{
  "n_layer": 8,
  "d_model": 96,
  "n_head": 3,
  "n_kv_head": 1,
  "head_dim": 32,
  "d_mlp": 256,
  "vocab_size": 8192,
  "activation": "swiglu",
  "norm": "rmsnorm",
  "norm_place": "pre",
  "norm_eps": 1e-05,
  "positions": "rope",
  "rope_base": 13600.0,
  "rope_fraction": 1.0,
  "qk_norm": true,
  "attn_scale": 0.177,
  "bias": "none",
  "tie_embeddings": true,
  "parallel_block": false,
  "init": "trunc",
  "init_std_qkv": 0.0455,
  "init_std_o": 0.0114,
  "init_std_up": 0.0455,
  "init_std_down": 0.00697,
  "optimizer": "muon",
  "lr": 0.0169,
  "lr_mult_qkv": 0.7,
  "lr_mult_o": 3.0,
  "lr_mult_down": 0.7,
  "beta1": 0.95,
  "lr_head": 0.00833,
  "warmup_steps": 0,
  "schedule": "wsd",
  "decay_fraction": 0.673,
  "decay_shape": "linear",
  "final_lr_fraction": 0.05,
  "batch_tokens": 32768,
  "seq_len": 128,
  "doc_mask": true,
  "train_tokens": 139700000,
  "steps": 4264,
  "dataset": "wikipedia_en"
}
Each number is 128 + 32 x the weight over the matrix's rms, rounded and kept within 0 to 255. Layers, rows and columns count from 0. Numbers have three digits each.

# layer 3 attention query, 96x96, rms 0.285, rows 0-95, columns 0-47
077156152118108129093142141121111128109098121138114127156125134128137113121152135105193142170128142077180074097130122135117125100103129117130116
081136178159133144074145145142099135155092107121099158162152136124106153102134157181165139101112122106129115097116106125148120138154133181110102
103148138178130154152126147129109120149153084109174150111133106099136115139102115120171113118152158082117145133127169118151093138157112078163148
163066080080122101136122162067135137070115139168163089080098083107112153113158124108138095151103080119139129150105121141116125124079115094080125
133161082099128078130094178147079067141183178112116119182123104146150160108113164129116105193170114077116108127136140102149176065148166149177108
124152152098123054133127135158130157124088173098131139159098167134167092122148121120124142169101129142119114142137090117099138097187093134132137
141077149147139110166103123122123148145120116150152101110096126107127159125137148093137097133134093130098107112142110125094111084115153148087156
116200149114193119166126136159091117138098127060113147110163142119173129175100150101103107191164176108146155183122127110150078119085128176147099
165087127153067152126135108108084066098124108043152149091121142114161093127104122166106164094146054150097110126100139108080110051120098133142067
129179129126161135134138103112164133083105174107131123102135073152119145149135138123127146147140098144114143152101131146143127158124189105187106
167117131166130119162121148131105082148148151069116057149139162078120090150160111092168143130089139088155139117133097093150117113161114096156104
106080146102115160104132162165144130191140102093121160160099114124164153194190040124100137101170211027139106132148160125210060104138095192160127
118120121100079113091138140116126067112156152081127066139063093107159206108171157194127159163085175120114140147122114058230169178198133136198124
085096093171112159147042114124129108123133139148160117109164172167166109109122123102109104203139046089127156083190133149053110170088091108145105
114153109229105120156102140104088123149122122174101125137150159172149147121088141136129114123155145114137124038112093133066123097134134095098132
115067138088128140130150155146117055124123145137143161097191126177121161115129157092131117131076141115102201200103132212173105136177093090101158
112147152151133107136156174135136108140138129145138117131133094134106142122153116175134140087129156119128120140128159110153132158151139120153150
156101104125145101142119108056156122126151202173162120135129120122148115102161071099187178184147133146107092105137128138126108064106119129084101
088075110129125110131073146143098157079110125099179062108104116136109178131193159086184111151140112073175112134124076169100083103087136121060127
137082108115143165108097095095127134097126126138116101085120130121112077123088133072102150155102088178139142152117102158111136090117109105078144
161099096092116106149116113133104106128104135171183101077099121144145065140114127079127104106104099112138084160142091163092163140118160113105128
106094118107127107141113135135132100144138119127104125122150111127198129154114148158126137133142145106113134111121097119138134096119123165120089
107144082133132103134153167080116100169174126131113130125147174152177150086080132119116121155106148133081134058191110050141114135152132112168138
146148086149091102084134151154087152141114192088122134110130118161133135094120168108139136143031111114130154129132153113130115113167091142035156
186083167171136167161127122152082150141106141076115137127122156094141088099092166142110101124128116129107121118111141130050141165136141116139104
152142136078177114154085145129080182041079139085096114086073116124120127141101080089107120106110124115134117128133113157159153110116154118131135
120094122103155153137160146164106143189111093126156152163163138129057119100160036130106151073216109101103101177118189169165120141141159113174115
115093126137118164089158068130106147082074189108129138232081095086098077104166122056174152155138159145175086056079124169085088161160152102080135
131121136156151139152162151184099146132128166120106089144093157161149127138163128132146124188090083156113155101139118159093132195153118168122131
127154111162143060128147158119148180097159115117096117151164191135106141077130121166125118145127116123087119142133145106071142114081148139106133
126102241147078126209061157193067135061095122051170136190122103103201155147037088131139175207175132090117115123198154126189139137255067110116162
198114085104092070107118112089099153076219200135143188085160098179149103116069133156066161136113169111105150168099163141056122188126103107114182
135169114140136114154130113116122111114128120128107121077180162147161065071135162155101078124098131096145113109145116136064087131112142140107124
092089101140119091137172186132102128128144174105130120155132100090137136173128131146119104136091124184126107182139077151163171117182062129172200
135177126116109123114135149140103126150117102115120150137121111154140120106110129118115162121141116102103141116135166127120158137157146123158106
154104124146131119118073160087083067087120121111150113162144085115134150161097104121120130152162120131111115122131135104087131112118128148096115
138094135092121136109117118109117114109111082157135105101123098141177084154147166160128122130163118117122111125155161133133138157112112136118148
158148096118132100131144184112139151132108160172098132142155139203146098151074136176084084142142075137107205141087170150157106130162114080181120
170097091126093137105128108130159149118132136133126108118097165119141128136140145118131134129107097149139162143146130134111136090096112083109139
143135152112098115168130162120081139097131123182120111102135093130133121131118093149098091158139138166169115092179204123170121171086199152171141
164184166095149176110158151134132118178136158147122091087181117085186112147110161189091137088072186143169096139157059107173146113068144134149084
031196172016070184116059152150097158147115049108162126165114220150138111175063147086111108116115171118104170169100079113149109132132132211160075
090153122056103170125118115171139119094160120101168163103114202144092078177159096089089129165136215142096116111146132118097114149164092106139136
173102044160127088107140147142118061182092170163148198127108129117104204121132097180148129115175074149159164119098117150184120103144106091165102
133147145125081141137094053195152184167187059056137106185093105068119117131169098131206109133115169099117193132112093172034093110146119157025100
152167154093144152118174119126054084175175144125150119151094188132121147104177114153155090151138152080104210115075059198174131196119112117142133
088119158055125110095195062120150098168140111158164138102121172162086116076168160138155132118159126206134120145172142127130135156128217099171100
138159177071140204170094123155084094145131164089161110165151134131062069165163139209102089112183113176136097130161094100102137095106132124163082
104161164116140108112126162120119103131134118122137117153129129108136133156133089118150160134170118084116088128161117119136124158153128142179125
121136124141117067105129122146154151082154106145120099103158129091107103141108121081136104107127107100126130160089151131125116150156146109102170
107070095113107095152068116104108131108126153098149057103105134126157156138136133147131097164156099100180142145130098130130098108160112126093157
186107139101132169144121106131166138140160121101170114072111122088133135164182115118143134195090118131143143141147123128115123110142113129104132
151091147072094133130140089174117167132118111114110103110085136093117104153161115146128096134122155144135134092119085111110095140125113156097139
111115095128157139112209111141124106131109100153092144121146141164093143108142147114137129103112151131108106060111165122075140147169175134151113
128118139122087129107140158143092113083095127165054133137143083159164088137107171108130130149171109159186130121117117145127151106055153078187084
102132137155091141192111123081134135138123088201106167082124126109153156100135126137172131098104141121091101133129092149129151070139120185093140
208142085103181044109123142131087026145110140119084135150159116089088160090125128197120131135115092148100131091171174149138108170129096142145104
181141148180096089100102146099160115074098098177108136102167164132153138090114085123135128172095137103094064174151153109100142095139116137128146
162134100114166094123181114116198132076124146107111134155167128127122132174128119125163155099206141120126098102172123138093148101125085139119184
220117136095171106049150101112165128184129145150114116160184131090081100084046096113089114040121130146011164137122138075149142086151140126163140
130082115117154124151180130109127154116140089113107077103133130126127113171064213094060076114147102134118093181101096095215152105157164139182144
133109143121102142090196144104142093153151172138095099088129123129204148125152115152133140122144196152129213074122132136118128118087108063159151
154095113106113110070231177143098028122160138178107114022103052175138071073096255248104120097189098155156094103110149199212174153113168135199160
134152156068063196121104092244190085134088100098106131097114172129135134155213154118191086090181112105159113097087149155126111091060127206073076
156111139137156143150121130137151130121087146069164106143084165132129118137163119129125097153154094121137132135128103151151127086125096118099125
085139131191133126105150168150106114148116128126084108134120090132077093132151147110147161130105132123128098124120123123105106137114164126162167
085156149136112123114144133160148148116111126150116152183154133168161142099088134140128112090131144121110133145153165104111126155142104114177124
121102123110119095133149126104119132141120152152137129118089128090141119142134121137151130141123125102150139151088146139079139120141145118089121
154164104167115086110133157126125121101174160125170130129087139116157130138155120097176141152151092091090132133172171124089140128195107129135150
139193095133128114124181167150112120180158141147153146103135120135108160079186143195104123060126122183110098068117118140176123132137135136154110
184091104116095128131129102110144132136160138141117110082107145127092161133124133125116126101091105181094127136133118136130125110119136113090141
165140130113159154154055168139136135096184111141099153129191117142108107115143114187175099122126130083158164119124137154120099154137168124095100
117159145115108119167182183097019059129122176164103183141132081136173135131115165179189084111143131128239119092122104139162128159078141125144171
105150111109198092129154205117149088136129147164087162025154126113081180102131174191166170156136080183098153107118107187143165174113158118166145
116119135126149132102106161105130102123098092165146088141132143148114124106159146098128096164124162103160215201140128112134095150137158182102104
120058158141098080124109184175120139153147055108130087136077123159148143136164121110171085200075167149155081135124166155162117138111134115158094
159108123158110120111089136065110100151112125115109174061139062119153100146091122175148127128184079151107133203129125126125154139135114150132221
099160104132198134111131106185139114078153105134155118206143187173109151168222121127110069105157161099192161063046182146065091122094111124124106
172113120119109101163131096128084090174151161101104146136090153147162135139132135125158126125174122175119143152090138087171102130115129113140091
143133093076146155112153123115088106128106138149102107069141137130206175136138200123197063129062079208112187183122151158173120104101161100190113
089205190167127085106191167167119157116140094147074171166161122143149123089061116157151158127101165119088102146163181112151142206148105134246125
169091156124135110140083084161143143087125087061163163152118125144121131111089082097140177165136123132110132137140129081133075089126099096108093
149116126104109114113124105104134153126138136093114087073096130096144115126148132111130124147106126136145123166126148147088127122127123122124120
161082092119136137129100113109149099119140131143116099117118133120100111134161142065101126145151101118131145142142096082090120079136161112129152
119102116107129124159106114096113155151126126141167127144114122099107126153136145113125114155151109150141129122091116143073103111110144166085099
136108123160135117123117154081127130143112150134078145081174122117071146135113145126172107121137150125153113125121075112094102152128167114163153
107154136134110129119131180087128113129128092094097182112161163125121116138147144122146093135139129120122120171131130119112092133114124131133094
145136098166122147115153141165141132110159129127130126083115062107121126062143116158158105127167133137133167131144140068142117122140095092147140
181142131121123089096152118150101164174104166142170166120104121125105120074148116094096085146145111124108101168104147126133130160115156174154109
121137092154121101092137098163161144181186152094130145092186160090158111166056126170116106163109112150128144132133170107207127105112111136169126
164161106156164122120141095136139182099154085183158178097141160173052106132081084168154122099167096106094191149140124151071148111158120125148148
160168119049148082165163148117080137134077100129116104118118091112134142033148154175086135069087127163149196131133075114108165145116120138144045
194160121115112115134102096116115119089171085164155151118195063084119107126097159107162153169129084077105150127119126170133128076121086108109147
160152125156111090060170139105157083150136128088147093149116111129126124162123157087128093088168131134084138145117112118109172117151152147129140
175195140061102129164132167161089030143076107069061071137094128159177186050168123170141127132132175173132102178171197197113107092123156071089165
190126165117078165077076140107186198041140120182099132101111123154121162118121151066121197136081132129110104139104129107151160139149141160175126
# layer 3 attention key, 32x96, rms 0.26, rows 0-31, columns 0-47
222057092090074170190070079163136147165166143123198085085092180114071136108187156097159090105078115190115178156138090158068073010055154108030136
078175134124161073108128148063136123117096105128117088143196090154137104107117121141119157097147159113085114143155144107131132183172115138190080
062212121211179134117164120105150127152098132152078189181150081154136128121080076141118176114175175095144114112132186102128217234142102117210126
132148081135175173111117144201144163108084147159138134114150157165090129111214155174151081089054132170131094113134131149049083063060159130089125
146163133137136098094132146145154149125168101100128151122142125118162140126141109113075110161112130101056158140121092141108152135152098100138089
130117121154194121124124126122095097169052132100078194184130091147136110139085136107129090028140180142087092090108174091113138193157100083148105
121121102086092183130116105154155124121138148104149123108087155098127148106180114104147120107124118147156144100137112158133108040096166091094143
135109173111066155183122101139112131111146143173096151082047119091102151190176113100173095111095080156182123134091113143159125156158159155159176
147134192144103149115147130140102152151152104091139128067107138074190103134112130070132121171121110127122113167134164148118171158100101139091185
151151093092143130159148137137109169120101120135133118135134141084072129115153182170094122035059072136151104144138135170129127108123174162100177
112118158076110155104095134164103118106143133115143176123148119180157098099095109125110134147155192067136116163129139105109208115136132119179100
125121153080146145167117139158119069114087096115115137132132116120081082146131177130132183094133099142162100097127137198073171121126153118112107
157145134188118147182133169123117128121134132096126092138142082142077128124150127149127116113104059116129176143154163129134143120122143127115145
142130146153149098144114157146196134130172168112120107122122118120079117100131201131139134092108135087092196065131113114160091169121149102169155
107069084149146187121133106158149131147146152154111170117085106125042115140159142154117161128076103167142148120180120130129146123094143141088097
064157131160135075147117126076120100189120110129127138121115133165065180134134146129139160113133195104182139126152100108127113108151180148209146
122177122167173090137157152118117120058113124142125157102155109123122148135094125161126154136152091120128125151129132106156155202152106136168133
106136111171135069119140108139099178042134117101155106133149126153083150116117186122123091116048078145133126146162176099131112137100158090143143
181074113099091164165091128144130121183144137094119106161103120148114114128181175138130089099098128166135146133170132158087140071132146141067105
154073121112088133149088108125106134134125129114135091087084162099070109134183159111166083129061108136148118163127092130055145091077135156074134
128073096079080165142082113135145144139149121122144117136090149160151102101193132113118120143123145140136128128138123132091112088098155131091111
091172128175137163133128130136108091151124115119115151121124077097124122102136079141087115130145153108116152157147114093132110149075121121131147
064163110186155097063179155066095146160068117103016153142190111138175164156077078121057180143141106085162098109124155107210182175165149107170120
174111119088117124186114166172072112137134157138148149112113079119126140168109101117078138187129184113080127119075145148105142112131144131116102
147066107107083133098173132185163159122107140111165158096151181133138115141157096131116115108118107105153149140183113125122112122171134162113143
125160147119122093151120129139149161071127117192116093098153147117140096103113086051144124122135170108106129152176131116168148177105145150164135
180081145102203164092151128184105102133156201094146143158146065129110071160122156107179126116059118145121184084140211142130130163119110061084103
090148172169163137136059114099158129104149095123132108132147108136183108178134107121119148195188094172164124149115102122150113140150096139152142
104144090149154161174176147094076095121152105083125122162149131134155123099146165143161102138044180102152125137138154089106090107182074112120096
165106087166131209132140091144144096148146162155096116159109145109127089066143120149114135062119122115151163136093133138085119122132143141124120
099178133119131117090137124142110122176129152145153100139121165115112154134111107156118142176133098155152097160155167117106113149130176137110084
075118136146120113136162077155119115148122124161107107179141161147139165154118162096130132116154110196082109118124156120094119165179179183114143
# layer 3 attention value, 32x96, rms 0.214, rows 0-31, columns 0-47
142133106129120111064136081095100176209132080133115144149139141149118059105108108131119143158116134097116162158148099170111091091092148090152162
171159134131154137123111134169095154155129119151134148151155150124165161126093103145111172067159097144132128168125125086161081140149164100112072
217162105141065098156107116170147089088140132121145168134153122145124145119189173197099141134144136133126151073124136126082138098120190123109083
125115143130128126116114113097107161145083136100163078146144122145163127144123144108164171171134108121070161157104133133118108156156124166117109
111111148081131099142128178140110123146108068105093105132159126175054149196140128110078091158084097171140151124154118169110145077089181112151142
108085143127145099099051086085205126131079103116140203190099104095176153178151172083101118111094141133104117103108179115094176124135118134140131
140142160085128130126103146142103137133159113111158150170098129180097138109153156062132107085202185122181174152080162121091220145084126111166146
156155081090082148105112137104080074132133132166154177166088136145140171076107068106096165144149172112156148157091088125102103151167165141173159
115130122106095196149129117119155119103130134080173103171110165134117161089152119157128118120120177115115157148044128115163084133097076086119106
140103151138136119115131129121134157125151182132137118142088155169118098091066136123094146138083201057074208098110115075097094133138140064143137
096087140131143104087177115162169148094170101120173156141161114152096096178125169080168050168086141112146153086124074087070147131130180147119134
110140183100192145124113209123154197093072186132110117111118127136153102068113153166117119169137100097127144178201109102132141114092151174171177
180081136074090113084115141091123106174086213093190135149081174100147131157159113128130113166145132183140082118151074101137145119141088184172166
118116046165146170224120178123095086172144157138107126166174182150150152120117131166085104104113150153111125175149100140091143160116114100103083
166107130057177145128143120130139100127093140066120118114121118195133089141120143139136100115135110119114064064126138125127121178135112141099132
139156159133114151060150106115092172069130110188118197118146162176120095158182161128064155107094055117172140182102193141112089116165100105125126
116153116139076113154160051137129118133187165159117044123165097094149115131107158128162140173141223137086099190124171127123155128125158164089173
092153147112085138183123095123119156122115140156137118089128092147136083160141161118166158095146117126046167097045077151101170145120133143148172
125168092110124096129139127225091068155103077096108106136122082137107119131124180149110138118107186118124138157151136148149110117151128206185138
120087140104105139150133095097127140082120113144149107113120113113078132082087075162114093109137147143058141107131128097118166118154071184119118
144131095097110111125137112166137157137116156096088094107118140110156194092084169112091122172123145152140067107163175130105098105091160111115099
141095075097075120095184153151220134139070137224124088107136140183096151186159151122187119079129140164094187112158173173157151174167141134155150
135126113151125120132125137122140118165152156130147132185170162109134163177121144162098206151151091112114119090196184168090130122128109111117234
122104077156113174136096094074121112175109170143162106146103089137111167182148128114106039145064104144080129143104076134112094150101079142164137
095136063127090165106069101119152164101094136115097087134209111144089137154150111096121120127098105134150104125135117106163086167126197142139106
098099126184124139104130102158105121172165148125127146149073139079090141133128172101151123106109055097136105082122083129091162134121121123112155
147152083173081160126100130113098173143135134111111121155142194185054148132105104094122068128176128039078174160117204143135167156123135177137113
167154188087126160167131125108079129141180103140132200131108097163118153171159144146115132112137134125092147112204145129126133150093109117132127
130149127125062157126138131168167145105144154080066114151065091086149137160148109112083128118120113106126091138160149165153153115154169129082156
129106129130124146074168144113150103159103167129133096169160167114149149120178167114092093093166138063090121190116114122127159055189137139093157
138146107143180185139163089143124086144144203117168147175139110118044131115135195150124107120065141189126197135133158151105119093123091084122161
112134133186088128098102194076134127130091131132116148072116166132113071140132093107107133062160139178084130114069115168054095130158135097091131
# layer 3 attention output (transposed), 96x96, rms 0.923, rows 0-95, columns 0-47
122131115121118131123129105156099085181136150116124104103083120106075083117196167140110089140104148119151125141128095121151165163088141161108102
135145138159155119108146110124124106149121148148144109140129096123084129146113140118149111119108178140125159149132130155092096100125166127134139
134112146123083130136109110119156108138111150104135154072110106094115136117100115147148126088100173174134127155142098132177120065144155162115110
191115115102166116151133140187158105070121186146134098088157111126179105171119143186099147085108130159122164096138116029140098138088098102156132
132122144065074154128151117154130162130125143140141139133132110155119071105122190135122079104129106150180089146137124136123139059136094082085182
136123147145140106150103162175129103107121137117116094136090148109086164158115136178171119041161131079148132123133111065130122127108112128148083
079178111098102118106125135103112166091187139174104126128122171159081123126124062145173114107137125127153124150129133128138125177113148172136156
132097091106121139119144140131168108139145158150114140097109135148116147135119148134145149122096108082144080157134175131133149151174138126118164
121106113136079112186138139175122148116135111109130113116121135135134152187129119094114147125147169074106132135131146151170116158099105126137112
122147113107103141125190125122071122119106106130131159123091127166153149166129113095110093110096166139120134180119120115075103140117079087069156
172152112137132173152169094159139106161073179075144142091117101106115142143086141124142094117112174157057108166129143095166130151176153154126094
129188153090113107132094074043148207128105145167071150150087140149101139131117100103092119171210148146108149123086132164099142113124093086109167
154147127122128082131130135132106125170140083141127139099110180139147102153121112086134154113173131149104106128157128124078131132108110138121169
096179155165173142130115106142105118111096100124096114183160188130111166120154113088179094068131120081137110114182143112126173157110110128141082
095141101124093091128167108155112118135158166102110125121119123138085106104111142114108097126132124149098133118083120093141107144114114206130161
132141110130081137106122131155143123125128129093128139122131138135170158163089142140118122124136119117124115096110098165154134152147112132078169
143167129140122184081117116132151155103143114138137167147149144133085154089107037165145138138143090151116106169101111201094163184124103092134127
105129099118135166152138159106142070153138109109151121078139153139119102128156125155110118048142127143142131103142121132142138095125082105134145
163118145138150121123174073144144097158139177130126149107129152119129103147124143103130150099143118106142160118091147112138115097097117152197080
107123122155123130096136067138095140135156103135131125160117150082127125160081140141126103149097124162152119125110136107104125145126098172152121
160093131101145139151120181136088146162160114119126111099113113136103154126147153149117155128092109177173131143133130063122110140141153152126150
139132121101106135106125144050187116150154162131149117136118148134153101095139120128103154133122134089140088107132109157173126075128173101124123
132170131124143144111103143144098139117117119064141107087155104142113139110144200154085091103130144144146154067149143114124114183124131112137142
118096142144132104189138139109112111135125128141147113107089127148144127138112109094081119081073185147096097117139101102162120107120140122108073
096123132081134146123117099129106146106148140135163156152121114144138085107119112114118152166175102130175163142099179137127123116164062145142155
103111126132159238142165145165151089152142118155173133084125124121148126161175169106151093075113159085165146110165137133138126118159123109131119
063094093127110108082114102070086158159154124098125114205120123116071084130137169177135126172135089139175180125090129147139135148162113112071091
097146093128148139161111145148150089161156143104110137112166155144125130086121149119108141123153131096101097147120114136149109136149103132099064
152108106117152120092099123121159149119124152152087122100109195121153140169118104076126172164116123124079153121146105137145132107101116133135097
147032105122148100146133152091145097127148104123133148098138122136142136121130125110134154115139109149165144100106082138156125059053143156131109
137150121117140133123179089092117076117083130077161151154118124085137127171101121137120148138126137111103080100122116098112110084149099129152164
094170165188133182098154091157132106166126107109158119100142142131081146142142115104114118101137160110157105112116190123130123140107099117144135
157125107144155135150114126099127178165113157089117136148169149154156081092090169188085096121121135145111101102113147062062108122153128084151142
155169129098140139151105129090106165130105102150123146143113187135186125145161135095112088125128068136123162096120094123088137153080117166126156
107121126143159145145159117091112111091103127128146100161090160101129177145111132137087121166110138101147134120186123114086160165172083121162113
103160125115141146137100142056112135146134053117102171131113128141118140095148124083097125195134124124101096135115113148150162116144151131107137
095163172105095083100140110093153096120152128172114097109086093131125163115128145147153157103113108100122143113094150143186107162187143190136072
074121082117113092139103116112087084144171118072121185101145062117202083105100147155149166157132103128085107158139103127141096122152141128123165
164176127129171154115123134178125095153122098123101114094181102066177148074103165109197069100132063104098102138170115107152114143121111088128114
095139105161099111127096165135079191090131098114130130114116102086144095134157113082116124124173123141135131122094129123077121112140141087215111
166157174168154077068085144124139066121129135136079129136138103144134124097102110170108148163108104162113100170127096127095166116134141153118136
168105152175135136104126077081113113054131128154161159101125125094094109102163148164118123125135104097152138117147124135171098147149126179094088
101148142158080099090065144124104158105123102167143096167117149140103165101133119154120146126075117135158120117134117144094164114068136151160095
225086131194103088139151139170155142047067153117213081104120180137144131149140187142104103170113149095149117113132149126174111137149143159155138
181121110129137096134086115129119210085137166161091098098133142105133142135109131147133093151134120120101165149094169140118123144138161101187102
133107099138168082126118072073185147059191146128159127137103076118166093096125152155080147158099083111186155124096081186170089105115134156203104
112079146142149119157114159138096147094114074154112096155097131114147100159183138158114140155119138108102150150152154148161181092142172083133139
105143143079125159178066177135101135167147085112152113075131063117125083053156124150082118141126193138098173151169174145110103120119118104147159
149131125045122117128134178124166124194090167077161180143134193168185139185160120103083122113151154042111099087141135142161155143127116171066074
120127102177141156080097150155116142090164106149142157136140129138075150096146193095101119184181145157097080141099134150155098123158161156116097
165173108163121127100135129088130189123106217130149160152128091106140140122125143131188124160150122147094106124151147107167090128152077130102125
133172116148161154158114189075190102116133118159133143108150144092141063123132099090063097132155075113080162122122084124165122104064160089142134
109138102165077127150177115073193078123109173085192164130119168143152116139139192141157125174165143098114117171169130102120108169108153094129114
115125158143148132163123131159045173129135099104158114162182106129175143110063194120160094149022136184115124117147114132138109126102048120192148
110149140129150109160136093143117146095165132151100142129149110115143132099106066125089150114073118115103112152120136183158131120176175117150140
125170134099138149110119076176129129159140156098148126143099129103109114077150139079136168173156060126137130148107143146134117113146073153103185
138084109203111178128168172135142112116141158089113133131119129151113157138132157198123143078119141105139123129136121119096057131084133134112135
147163144105117083158149059082121164105083128093123137136144162123107067060113093136103105168140097130133078132140161120133163128130177131099095
150138172110146132177107151168154126086069129103179191136102114125188174145061123128199122106152141108109093063123104150165100147101143173151115
153172128122123135094157169075133132085095115121111089205108085184095155101135104147119114121139118109161115116144103080067176099150132113094176
125135162116101157163093125083137132095089090096186177124113147142069113084178141189148124097163122162178111120120108166146121139122094158082136
139094130110133149137081147076128153138117121080136140160158130076148144167154112135153137151159158092092120127154126080122144111193099092125115
174108109174093044130130175148141127121158116130166088056160135136174118138129066089130125137084122152100136156110117109166151100085192108111116
091118110127119108149113140120197110109112116080133166126157100151125125137112132105167180143120165135123111119128110117153111053150130123178123
128068151122087127183154198174103160145156083119101111156116130128150162075107146219123098135158101118166150113120120145103148100123123099105163
167086085059103093093104173143158168141105074114122099097136050144065152109125110117108103109113165086120053116075147134149185118159062065121119
116128086115113097167125199176135182108086104075096146108090115093121156131137182140154139158111163130132093183141075122138083123179137148172106
209125159123146161122114143129101091094145125058224162105094172145155147122061133158125163082202139126132129058153066209191115108072108152133076
103161114193137152133161132110146046158164112051094120118150105139116146104136092132125188136132084168111125142125098095155108100076179113132194
151075073147077106127140165106092109148076034113089072113122119099046171232144136148065172151202190127121212214137093113089186132085211128146178
140135108140099100042117140163122100097137132103125103144136181142095135174093147146069168190192119128120114153095107122165125105128109131123056
179150120169104046126141101199125120112194116107096136036153133164142159190122082144182152097166070062042132155114091085127100136089121105119155
150097132082129139112136121142145177090111061146117227084143162126113151173160073105192125139171095147152205119142130112184125203103096148112093
137090159091105145188116142147098138144111128174043124115155095099192138119053141163158086144092164167142179174153140087059207148122135095170084
049125143147155203125124053163108083113170148100092117146124110105109076110080170209148121177178150177130204112144144173097048164176139106116103
118116115080136133181078121115101134117195102120084103139147123138164089096106108090089154090174094104143106078065110163184087152101154165075122
148182199106105052184108128132143130185174126126175144158090071067139117145024100131171181093037092078037104100123116108165121076098126104070094
160129173127151132171069239154136112164117124108170149080131201124133147108112100138116112103112165105145099098131091122150123182118122134090157
122076119118110155185153098082136133110092101140154111116137066172121110117172130076091169154069144081127152133158127127099124133067149125081157
104082117140155175129073185116149133120108069163113109147127138089084121142177136108160031101184211136118136101102158153126122074133117136075105
136189147146072127142204149143119118160114124082130130121029108150134117131156164114115091119102168151101116160135174105094121112199085115116162
122147063153135126095097120157177147084108157068061149118095190141156125138109185063043170117090132179148127173130130212122141123096093159124154
128125080126170132097108124180141123134172113123164077113069124091159073139100167119091124084124138121202072184114091095159123169055142109191141
139185198120120101128123098194090112138106086083174121145096128131105121137100063106101126162074210161102106142167071178145126082147111131138073
181140073128114141167096093127113146140075096112123121045151161139106108088137111161109114150172143118099175096126132107129146129081166105101199
117105120111070123143068151132114129124167156052094118127171048122126169097119085129121177094084094112116126160174078168131162114166140142202151
101201132088091135121190219083158134200067166123190150132139154169104207170155103142161072139178107062185137091138110162067149230169114151141075
103157218180049099185146144179101093123149051134117054106108172127154166123081105147108112096168136129071132165129152125139097120091105136091122
094133131138147101185127175130146098149203108099147121094090096186122094152114091069116197089141140132077124143125090135127116160138134176099213
139142121160177141138172105174151116135120202132111116155149199172179112140112159170154091132125135175149148131138072160149099189117142137105068
171095127117145186093133122127069145161136161098082147166105143109145173132052138106132148121110102164084098152169078140097153176144064150086097
131113103098124126155100159168157131163090181142048165097174115093171104142195142152102122196032073146077099123147202156140147154110132137138102
114066118090089212126103154180162123149162153155191126099097090171133139107087137147170142141190121122087140148097161083155112164161098096043170
116113130115103184142141175160123096043124108160087161120186144179099080105156140198164107119087113092120155095153135103195105151161150112126065
085137142085132173135114240180070127181147118128078157141164090163135087022181148166181123125110100133104081177171157040127110129124182164039072
123151156161071125173168080132086122048114048170070095046148112182136149120033104130205144114202136197144126119132165136117134163187113121164152
# layer 3 MLP gate, 256x96, rms 0.359, rows 0-8, columns 0-47
171112138140153218124099147147149101113096134087155112048175132107153148169142156113162104117159168138131129117122161089153125171137119133169081
149133102201176097126152113155104115075134123128140090119188216124194091106100186156103099124017090140097134155139153120067170158136120088089141
057147131142134083133177123153047111120147156070085149132117106103110153156111050098109145118161153134135148158148086105115098120186132119168169
087177177070136119122126122112203112154071159191108146098128075200081099129074190186146132136100072145100191107100147121118163149028086139149137
093127145106126154141127157150105128172137148049074094127154143080153137079164170141107084093124208121127078122125138069128161125109092159089085
169110110132130105065162129136141122090116123148166137105119218121117099176121146138132142078229136124155148078133095082144097131145168073152156
143136196132187159121114169177118132119169094069140115134214059183137062131123068115033160155094122097114118071098082084147184210136168041180113
166103155122182102130143153170155137173185096089106117070132109099128134123135151112161155113121078140115125124175194143068131206149123102051117
128127107108125109131142132119118141136138137125133126109124141126147126133131132131130113145125129132124125115131136130140130125121159124128139
# layer 3 MLP up, 256x96, rms 0.384, rows 0-8, columns 0-47
091089139126155207159109127108145074167134153191110139173128123119114174127154095139193140104174051150121141139106146114116101071028150162186089
126169111129153132114132103048147112160145121097127200137159053148092120148123042078108150164195118154149148116053113140121159150138167140133065
094175160126149159167163080072136121134149124137174116086161100062144148126137100141061114186117086147074188123113075132126168089086133080099113
019191117119106137170107149154190147159133116118132138156134069187050089116131124139187198134132132148090152112125132109129124143159206088199157
095152141105113098091120127174132139137099145095117139186184122117152116143154083091098114087163166140090123169080098154121099174184169096143166
101059113195157179101110149105114147150102149105178137142114176170075113114102107183176163121149135151145111055152147098152116120123160134172137
069121148106213111080165135160088085085097037109134183152177146095137130156073140135127134182105168133134111127143100108157076080184182082114134
104143124123140152137158124153051157122108093151113183117169142087136174114167160142170098169146151167125124109180136143064121130163083090113151
121139142161136139112099125146141136134127142116142127135117119137110135137135137137126136128147117135139128125115135127130118140138116146139131
# layer 3 MLP down (transposed), 256x96, rms 0.158, rows 0-7, columns 0-47
159146125076115133110134145122112160111128123095129085112160057087147099109123048123077117140111131083142095135205176113095172126114070089111083
145151103116127167107147159159166133161135120161132124106169076060120122160103166155118115130177150157151153105135139123203118015127140099121171
178178094143110141089115163075134127114113112095110104145127166133175107115102177083178100150151071139150117080105093085138125086139143145148161
176183154104083201186169158103120073086113153094100167090088097140080162155122095088123116074105113102075218092153095149112093158134118185153173
134146126185109162154131101103125143150106166123130162113129158113160147125098070098125131152192142116103105101103112129164100140180139174140199
219128188113145167116133075139095085187086091183076114134170167113147190091090137125124156105153096101143127208142135119093139133091098022123152
123145089136132121213130139114141169160154143124110200089117144087123130163099152162117163160101152145069207106113125152056123081155092173110116
151097151109128123146113147183154136129155148199137112122085069141132129110169086136134168055133097104221145096126105150103134083150095161128089